Part of a small language model's weights.
Size: 12 layers, width 320, 5 heads of 64 (1 for keys and values), MLP 640 SwiGLU, vocabulary 32000, 20.6M parameters.
Each number is 128 + 24 x the weight over the matrix's rms, rounded and kept within 0 to 255. Layers, rows and columns count from 0. Numbers have three digits each.

# layer 3 attention output (transposed), 320x320, rms 0.0687, rows 22-34,85-98,149-162,213-226,277-289, columns 0-79
067141174074167126130141119133169167140163146100123154074122138200139119145102134101108123172092178100109144145112153142132116132132109126101124104097070167142127126161126140151136116120154081095106128163152122075143161111103151158129137168
096124134138165163137175103101146140113120177169133135104155123145100141130098193096156131063125152151134089136125107098118084135108117097099146096116117154114113169128150142127163119120115140131117153112109120121109130134112153131124130135
105155144147155148144108158162128181135127142150150093146102143110120159097125155173143109130165120125142105119115126154129133119117108098106098103147150113119098086100167126116122120125143145139119114090126086133127143103103118098121137131
127109176123127155083136127112150174120189112113126103060175111122095106122118129151159082076114090105094114141124078149182096116141088132106151110110106142131133183117125117105159132069152159093089151114157128088129135150142106125157117136
129087167147119115144101124124146134072134116112134098124182091111150112149138131150117147168075148096143106111111126113129158115136112090120077126136139095105143112133101138137135114116132180164115164086142146138162132150161118166130121113
133143160111119117147169107117111155144133107099139091092158124114098144148125094126119090120138133161101076138123069139134163149142136104124123138100123103104136103116120147108128140114090110127137126099114128088147136161120121147138123095
105069094130112147085127113101097133152092104121119149129143091104095146134130176132146121153067152132139120084132116120136115120126143165148143124128124167121169155131140173148164155095174170104161118139107124133126139139147146148125108108
139086107096131119127149117171130123150138151199198130106066155155141131117127102178152115126108135135091148134111130146105104170120165131076131131138172052127203152089157078139136100151114067065104129121105152156120115121147141127113126162
155154112108133092129094162096109124119150108127154146113183133138144183138103037148110105134185148141153116149110118101124133161173179149146114116132124142110182141132148152127143087197093170102084117163135182109148106114127124113107112098
122121128141151155151166165136146153170138132147087111124113145128055164133130158150129157136154115144119098098104132159154117060119109131124101145129095145107134133136097133133150151094130112149126092147162154148123140176163132104101185120
120138139129103127109137158163148093129094113116119108164146119138099135121178127102117125110125093118098131107157140127136122129083139129150116122141127134128118123152095137098090132111113119142137092117097129143118150130128165101105111150
113142156164172121139139152129122134118130087095137127125156144114132130125134128118156107103123149142125126162149152108125124114107123105143092093155124120108132115140131106130096124132092120127111120107128155135103104089153127148117174155
111163129163129123133132091138132160152124117122111112113095121101144133146146144141120124070151116126130153130140168086117120113113111127127129125117117137123165122157124116144147118117111148134105193114116142154134109131133140135120139138
179111104096109124104105120126125121125139125136154128147127145120152118109123112130113189121104159123124101108124108119171096114173108138094120136165098206115113109141118124112113127163147102093166117109124091107159107118151161097120131096
126126168110113083162136130121140115139132127163134155099160134143121129132143117114166165162155154093089099146136111120147183152139067092103132149128116151144137114119112104133160111136119084149165128099159130129143129128116142114147135131
063125092144140136138156108112124138085119144101146099124168124167077125173106189103148121098099116154132086155120111119122092124142062099086141104139162098112125152125103137145120140127103158141110141093132132136153147136066146125126153138
112113140176142124143111110164116169153086165185138157130091139145114175118145114132104131128186132168137106112118113100109111137120096119125082127134138129147114088160165143123128124116128154117133106108093111141140111116104116121158140122
092124183099096137136130129168148155142167127109092092094114140155105109130159130136141103091101105118101159157145080138130122153106103126154156090107136132145150164113124106095113153101122166136075108108144113136118146139102131147132113155
167106126119115148100115107136147134107125118126140137120160132130097153148126121148119146144105117092178099138093165087133153128144123103107089122151151136126142125146133151135131128142139079138126141102152137097114128147142095153150117111
109159133100127103143154116144131152117105095118119092126171095122120155142155148105130128098115127154128122159103112130131124123157142102140140126105158155113154146145118120143119125149138073139128125061120094120123114128149130159108119113
135115100112130140113133126145128131137105087124113105155148109083142118111112149103124136166127096114110118119160145103160098128120142153094166136150144114125133111094099162107156148112181135104144152109111104161126117111130145126138102146
133116132110157137075164102149130115144128165148160122130098126128139100122106138134114135168146133124104175144132137128094101149123154162103108114128121120126151139105151115117129129109139175080131089142149148094113140136133133152129123137
169114110139132080141089130078163114096155115101134162121156114135137152128096167136118120121138142126180153163109135099150111130141124144119133117124150128124159086093092172136115074116142123128122128136131156098146134164127123111128078127
104106103173139148136122166100137110152153153129060123107153117129095179125114149164147115109145119115147113107146106132184098090126151089111108167124103138135147134145105117096099138091137070168099106128147136142142137161157123102123148164
146138179120082122110118150130168115115135153105131109103141146122134150113135120108097116129130142083137129140091131150142108163119153111138106129137128142130131117159136113154102153115118104122157120086123132120090137098104148078134099129
138143121145146137115129144144115116145106136148076170097114172173122129136128105141131099140120160193115090138127156137163163132120147102056089142141126134129103152138153091107075136151146068112099137155159140152122097100117102139084167141
097167146146136117138113096161116163128136125108139098148121117103149121141138132139135114088127102132138170123160157116106105143111133122159121097112140127121161100113158116167113106085133170116096170135127121150124124159126117135117129142
154133110098122109121140132099104130123106129132140133150127183105125117138122110146126139117131157121111107111127119104137123118135111140145127117150138204133112123134100132125134150126102131117138127143138124125146115126136107132109132134
121150141107114155139145183144141132132134107108178127104151122134114133080098118127159152103083165136073113128117104108124165116137093139120132112120125146127071130119144137111154131126089092113147155127159093116147128122124131116107158118
094105110136123139102162116165170110085114151150141138141129127136125139098125156119145086112075135137104119157123113128117139112113103118140135105129124093146118116132123125129136129103142116156118136143137132139138127158114114170139147136
083114102154141129083082117185128146127106176131108095164161137112141103148149148136143134140181106147115112127130130124132139109087106122107088092110128130167124112184153161161135096107143131095155116105114130134101138098108160111136135133
140184169131141130147129093124147142112120118133112064150115139147108117178143146114100145146150152150177133121111137134126141147096157120152146113116137119095162137148083113140134129146108132133088120082120139144169145139115132135169134116
150093112175105136094098111170132128109109092165134116101137134135129143170157111148148124095150108071115175111135121108169143117155116109086103102154166093133093146136141127122095160117149117119114110124126125095141110107156095104121156108
116123132130082129109137155149099112135142117110150113122167108117120102106105125155146130117154081093109106125120096118137151159156144138113118135113154138139118180155110149095147113112118112111151120115162133141142129129144149121138125115
119101132116079145086134114104098118141108132135142142124149143113115104132155134132128109134114087108097135120125134101148125120114101162098115126141169115130142143132149135127139135099151143132128108169104106126132152078124149091143113134
124111128149115113067136107132129111114142140150126089146089125090146125166119103134102134152144116143119160167118114148146115134153096143129148128138140110114127158163141108133119083136096156110140128107111158117097132109165117128118138154
097124145126105140120152142172112144109117165082115110143131164098124120081130158117121113136153100125114119117148094095097087110121128137116084102125159102128144136140116159140148093102105120086172136100154136158132143136110136139140148128
104141150121154114130138148109121146105137146126093110121133148123115161142137127093119130132127102129136158142093126132160096138106133091144153107114161106097117110132121145151113105140126073163091090110126125101176115131115179144127152139
162147121157109138071127123117130132154129139112099113133136134106145140130139141131116117099145114108114089125109178091143121123109131148125086158166147123140151169127076134126138129119113115102158120116122133112122115124153158104137098117
091100138122152130100150166155140090151080104176142143109132132119124107119132094194143069119125161111069108106159123152160142108154120125107077139153122117134161134151160132110070142144112128120151136166148138127127130148132092132093140116
098171131120108143131089122157121131122148148124175130157088132082140124096123096141168094086104131129106174107143084120106140188122133115140132128096115146129172124105123149143106122101111171124129148110142145159153135137107087164125114127
091158155110140116091141115065135068138131135105118099123133110143145129118156171102073193151077102114101124102129194123125079148135093121136110096151102161117079146128147128127156155173119143098113122124145162088166131130156143155116106160
159126167111134137124085118138108066170111140122115132165134134124164088131156133097102154128148083071192160151133143113135088138094122113148146158140149126106113155141123108131122116178081113119149115119135149151142139147150171135142096151
121136136126149110126151159122140135066144115089142137106124106164159142132154157148134107091108141122137114148125090134110156088102128107119139133135143090136123067155122147087127105126151133150141151140120094131122142135147130110134168141
123113126179104108144141133127156126133104144117143127104136146105123128095174119149102152113143207172120128103098100124123095141089098162112115119159119145125160116131135133128093164152166157159116135107146163137128131153118115141105128124
122125094093148134134118126139092123136120115135148143147109110142125157147139168115122130120096104156146141143178156187115152121185124098174130106100149066149075136140158153103119131172088159087135122145114151143097158106153132148113099130
223127138170122137099129156144139186177092134117150085117108144147095169132165092145181133093172146123157123148097095112127150146062144095103133127137115129112200115149127119128134099074187071138126117149113120098123107136110108074124151105
126108108104141115151134120079149154124134130113128118144185134112148125119172168153116171154132114123166181169145139106142123138130128111180123168102120145125115154163141121138158137137138136135132131072120104129128158097124110146177113136
147133157143172132109119155163127089145137190105127159105138140133150110109139106164145132162152185113126132142121137114126113143134138079132165159095132101153098131140099138132139090168131101113099142125147082134102099138125118089133140155
086141162110130132078152091131098093117124131103140134109136111096134117118120135120134150165125132149124127123099127136119127104150138126140171143098109130129126125135104194150135111123116147111142133135130130071081146118130119124159143159
158166136088175141102167142122129153120114129113138140133103161105126157114151160150136100091107165157128155097076176146138118125110048133135134124104117126148106082153180160161174121102165095173168183114135102136107142116107145130159130126
194142069133121124184153105161145134126095118163133170147149157118129122139096116129133092122114147076125117141110131122143149150114101169141102113118116121169130138102120070162075159146139155145141124178112101142149105105131141177145159131
141143160123123115119110124156137139155116137147155121107155169107127124141111096145137154123138162112120136166129076114103128096147146129138155147123118154139186099112117138152136152127165113145120104097112124128127144106077141134114158135
116180168104095146106101154101117173106108149141133131116144147152154140131105178145119101163106112125145084136136164124131141098102191076120132110108173094155126099112146108122182140138162081134167138138064158110114115115129088106122134105
150164130169122113140120108164129147096143123122125112073130120166136148116127111159151088083118129131097116143159109148120131156084146098128099138133126098121168077110163117123122114121145135142154116103136167100126123115152085138164111100
146157134123129125111111116136138115146093140160161158159149156083094116139096103137139143112105157140138148120141122082165141140164113129125157124157100210145136118131125119138120146114151136142146097108125114124134107142132114083107133135
050180160099098131173119132154172107129169170129109138077103135161138139119115052106134142112145128125131145153148125133085158066086123130146136100097104159148115130160160129125154131123145097140090122081156123108127130154134105132132149177
125109102137126158148143171148125115148092133138144148156149107158123094152120186094110102106106167166120120130134159100155119157155116143120156108150150121134129149110103126116145105098157128131116099102129153152144143148109107152154142075
127111145151136125117129112162174141117096141166079115172140148115148087153131150139128133144163108112107108125107166118120192132095116114114118093129140129159102102182145137124144119079089141096129115071110094136139121125131127144092098161
160123201135156143117123124126134203120150169108139091153166090146096127092125131123169125114114177121118144109110099134123113156130114085109160108134101177085109144109077122126148103093146148097090154121188090136146133136104140091169107171
142101170158123146120127113137113081103075139114114109081168154111167107173159107141068116154133094078120145142168171081162128110089064096088079114156139094122117134151156104127114142101104125119111131103155142097136118149206107133147117097
101157139123121130133141091141149152142100097112113121144142098140089145149125109127127113100143096143122128132120109079123132159148103109122147079097148129146148113102131159089137146079097098127123150103146079073161116138119151114114144114
107120125131040152114132097118118122156115065137130103129102181122116084148144141104131113127119092169150129134141114115150113119106122175139122118151129143146194132133181139125142178074146168105179142143080140131145172129121160098121114142
118162116131159122134133164125158095167135143167153137108106143114115119140139100150142157163174128102112175134097136130157089123126158134141142113099102061086161104106183099114136117107149144098148088089120140124131101139162119154101119137
107168158089160088140147163075155104141112139114105071097195127120149138156085152129120098106132100108130098131110136084089108183141124124095151115111162135165176122125083134094122094084110152103130131141176132086135127172131132102119094115
067129139106131113149135122146114142120142144105090104141150098160129149138090150084147128143137109177133168137154155125143103136142167116110104157147109109116133110099104135102134096116121046106102122148149162141100141137125118097096137143
110168147103079158111101145147120095140100138077080138132140137110143097109133163136079102092153131106136122108102186114152114120102126114157090142159137108148127163097092116119126102165130105128196110140123147105139117101144127074112099108
123125182174129120156117137218151093130151103151135121129155138138139120153118066107132065107075154135139110144141153121162107111176135132173069141137106153150131146127155146110052109157127124179078113170137165121108107121128118154083157120
# layer 3 attention value, 64x320, rms 0.0612, rows 22-34, columns 0-79
098159127077115088152171138169151160109129104108138148116123095136106127131102149098141124123111136137107121142168079107116151121108151178098129119104142116152137161133109148143133136123166087068102140137156095122126111124105140107115153132
111139158091143141148113137149138108136078144152145136143171120105153152098091129116132130093111138090089162136135163151150124154130132156150113087119131113176116144136091158142155120107138125125112113125138133130119131132114152143147128112
101081114145106110117149115178123114137146182135083119156165144126119097133118139157124110121143091136097120138132158156089145140098096152085103107089117162114124112119155148138113087131115108128088143136114096114134116112118127149075163127
150176130113148117128120101135122144105149112108138093152117143137093081117108113125101122143157145121128158090144117106124132124090145110141136157142115145065136172137112156138142097127092137090106144106166132114175104136106125106178153143
146082159193122149126080154129124106067132135146106130125105134130126131130133105142116121148143111082144126119126112132122127107111140123094114102117127110119117142134102135130106131114136116137116130129103124144111094160180126176107130059
089163135133097087106097133181114102121145102154135149103117126155093141120083106138129160106156112130139104141099136132095136165169102113111066102129127132091166126095143119112130117133132104103129120113132163093185120143151125114123120125
119108108124081092100097110120102142127135131149130134137104140146116113121150160113124143095121108191116186102112109104125135141091138165168119080149161125099168156114160122148108144094118165127174138158093147122113177094125117109126143127
137153148135146120121120148091137126130170176170152115119097117097121132155123124144105139114154130155121132152109137146154095126133164142119163114112112109101153119140119091093107099144123116123118134147100150140114089105141105135096102147
122119109160147163118129149127145089110103100103159148141154115178131081102127143138133105086104130062111105138133107115085098124163160112139119094129128116157189138117106133107091078132079122110159094158128126105123148143138102116144135101
152128123130091118146123140120109125139164135111133106154108139171126144146139122102120107110141139130124145174132165143166141129175148127105100121131138138121135118139134128100147082097103101123088090105153133119133124104115121090103135122
119118140147140133101101131124131129102104128099090146141092160164153091146146159143133116119138117114122098113105147101181170146093153111129126158128118094135132096134114101114155126105126095165162121132151130137109142151149106076130141140
097100153166130127117137122192130152144149108142136116065150104109118151138134102134123084125139131140133144119127137130138093087157117135134077166149083124147133109141120105134099094118116148143134112123154110124117120196126116118098153138
129130143130112126076111123104149124166131111145138125192108151096130106114129155140129084101104151105121181121136092107140118131094114123142142163091117121108103165132157063157126110123138126138137117133114126132169134099118130099119150092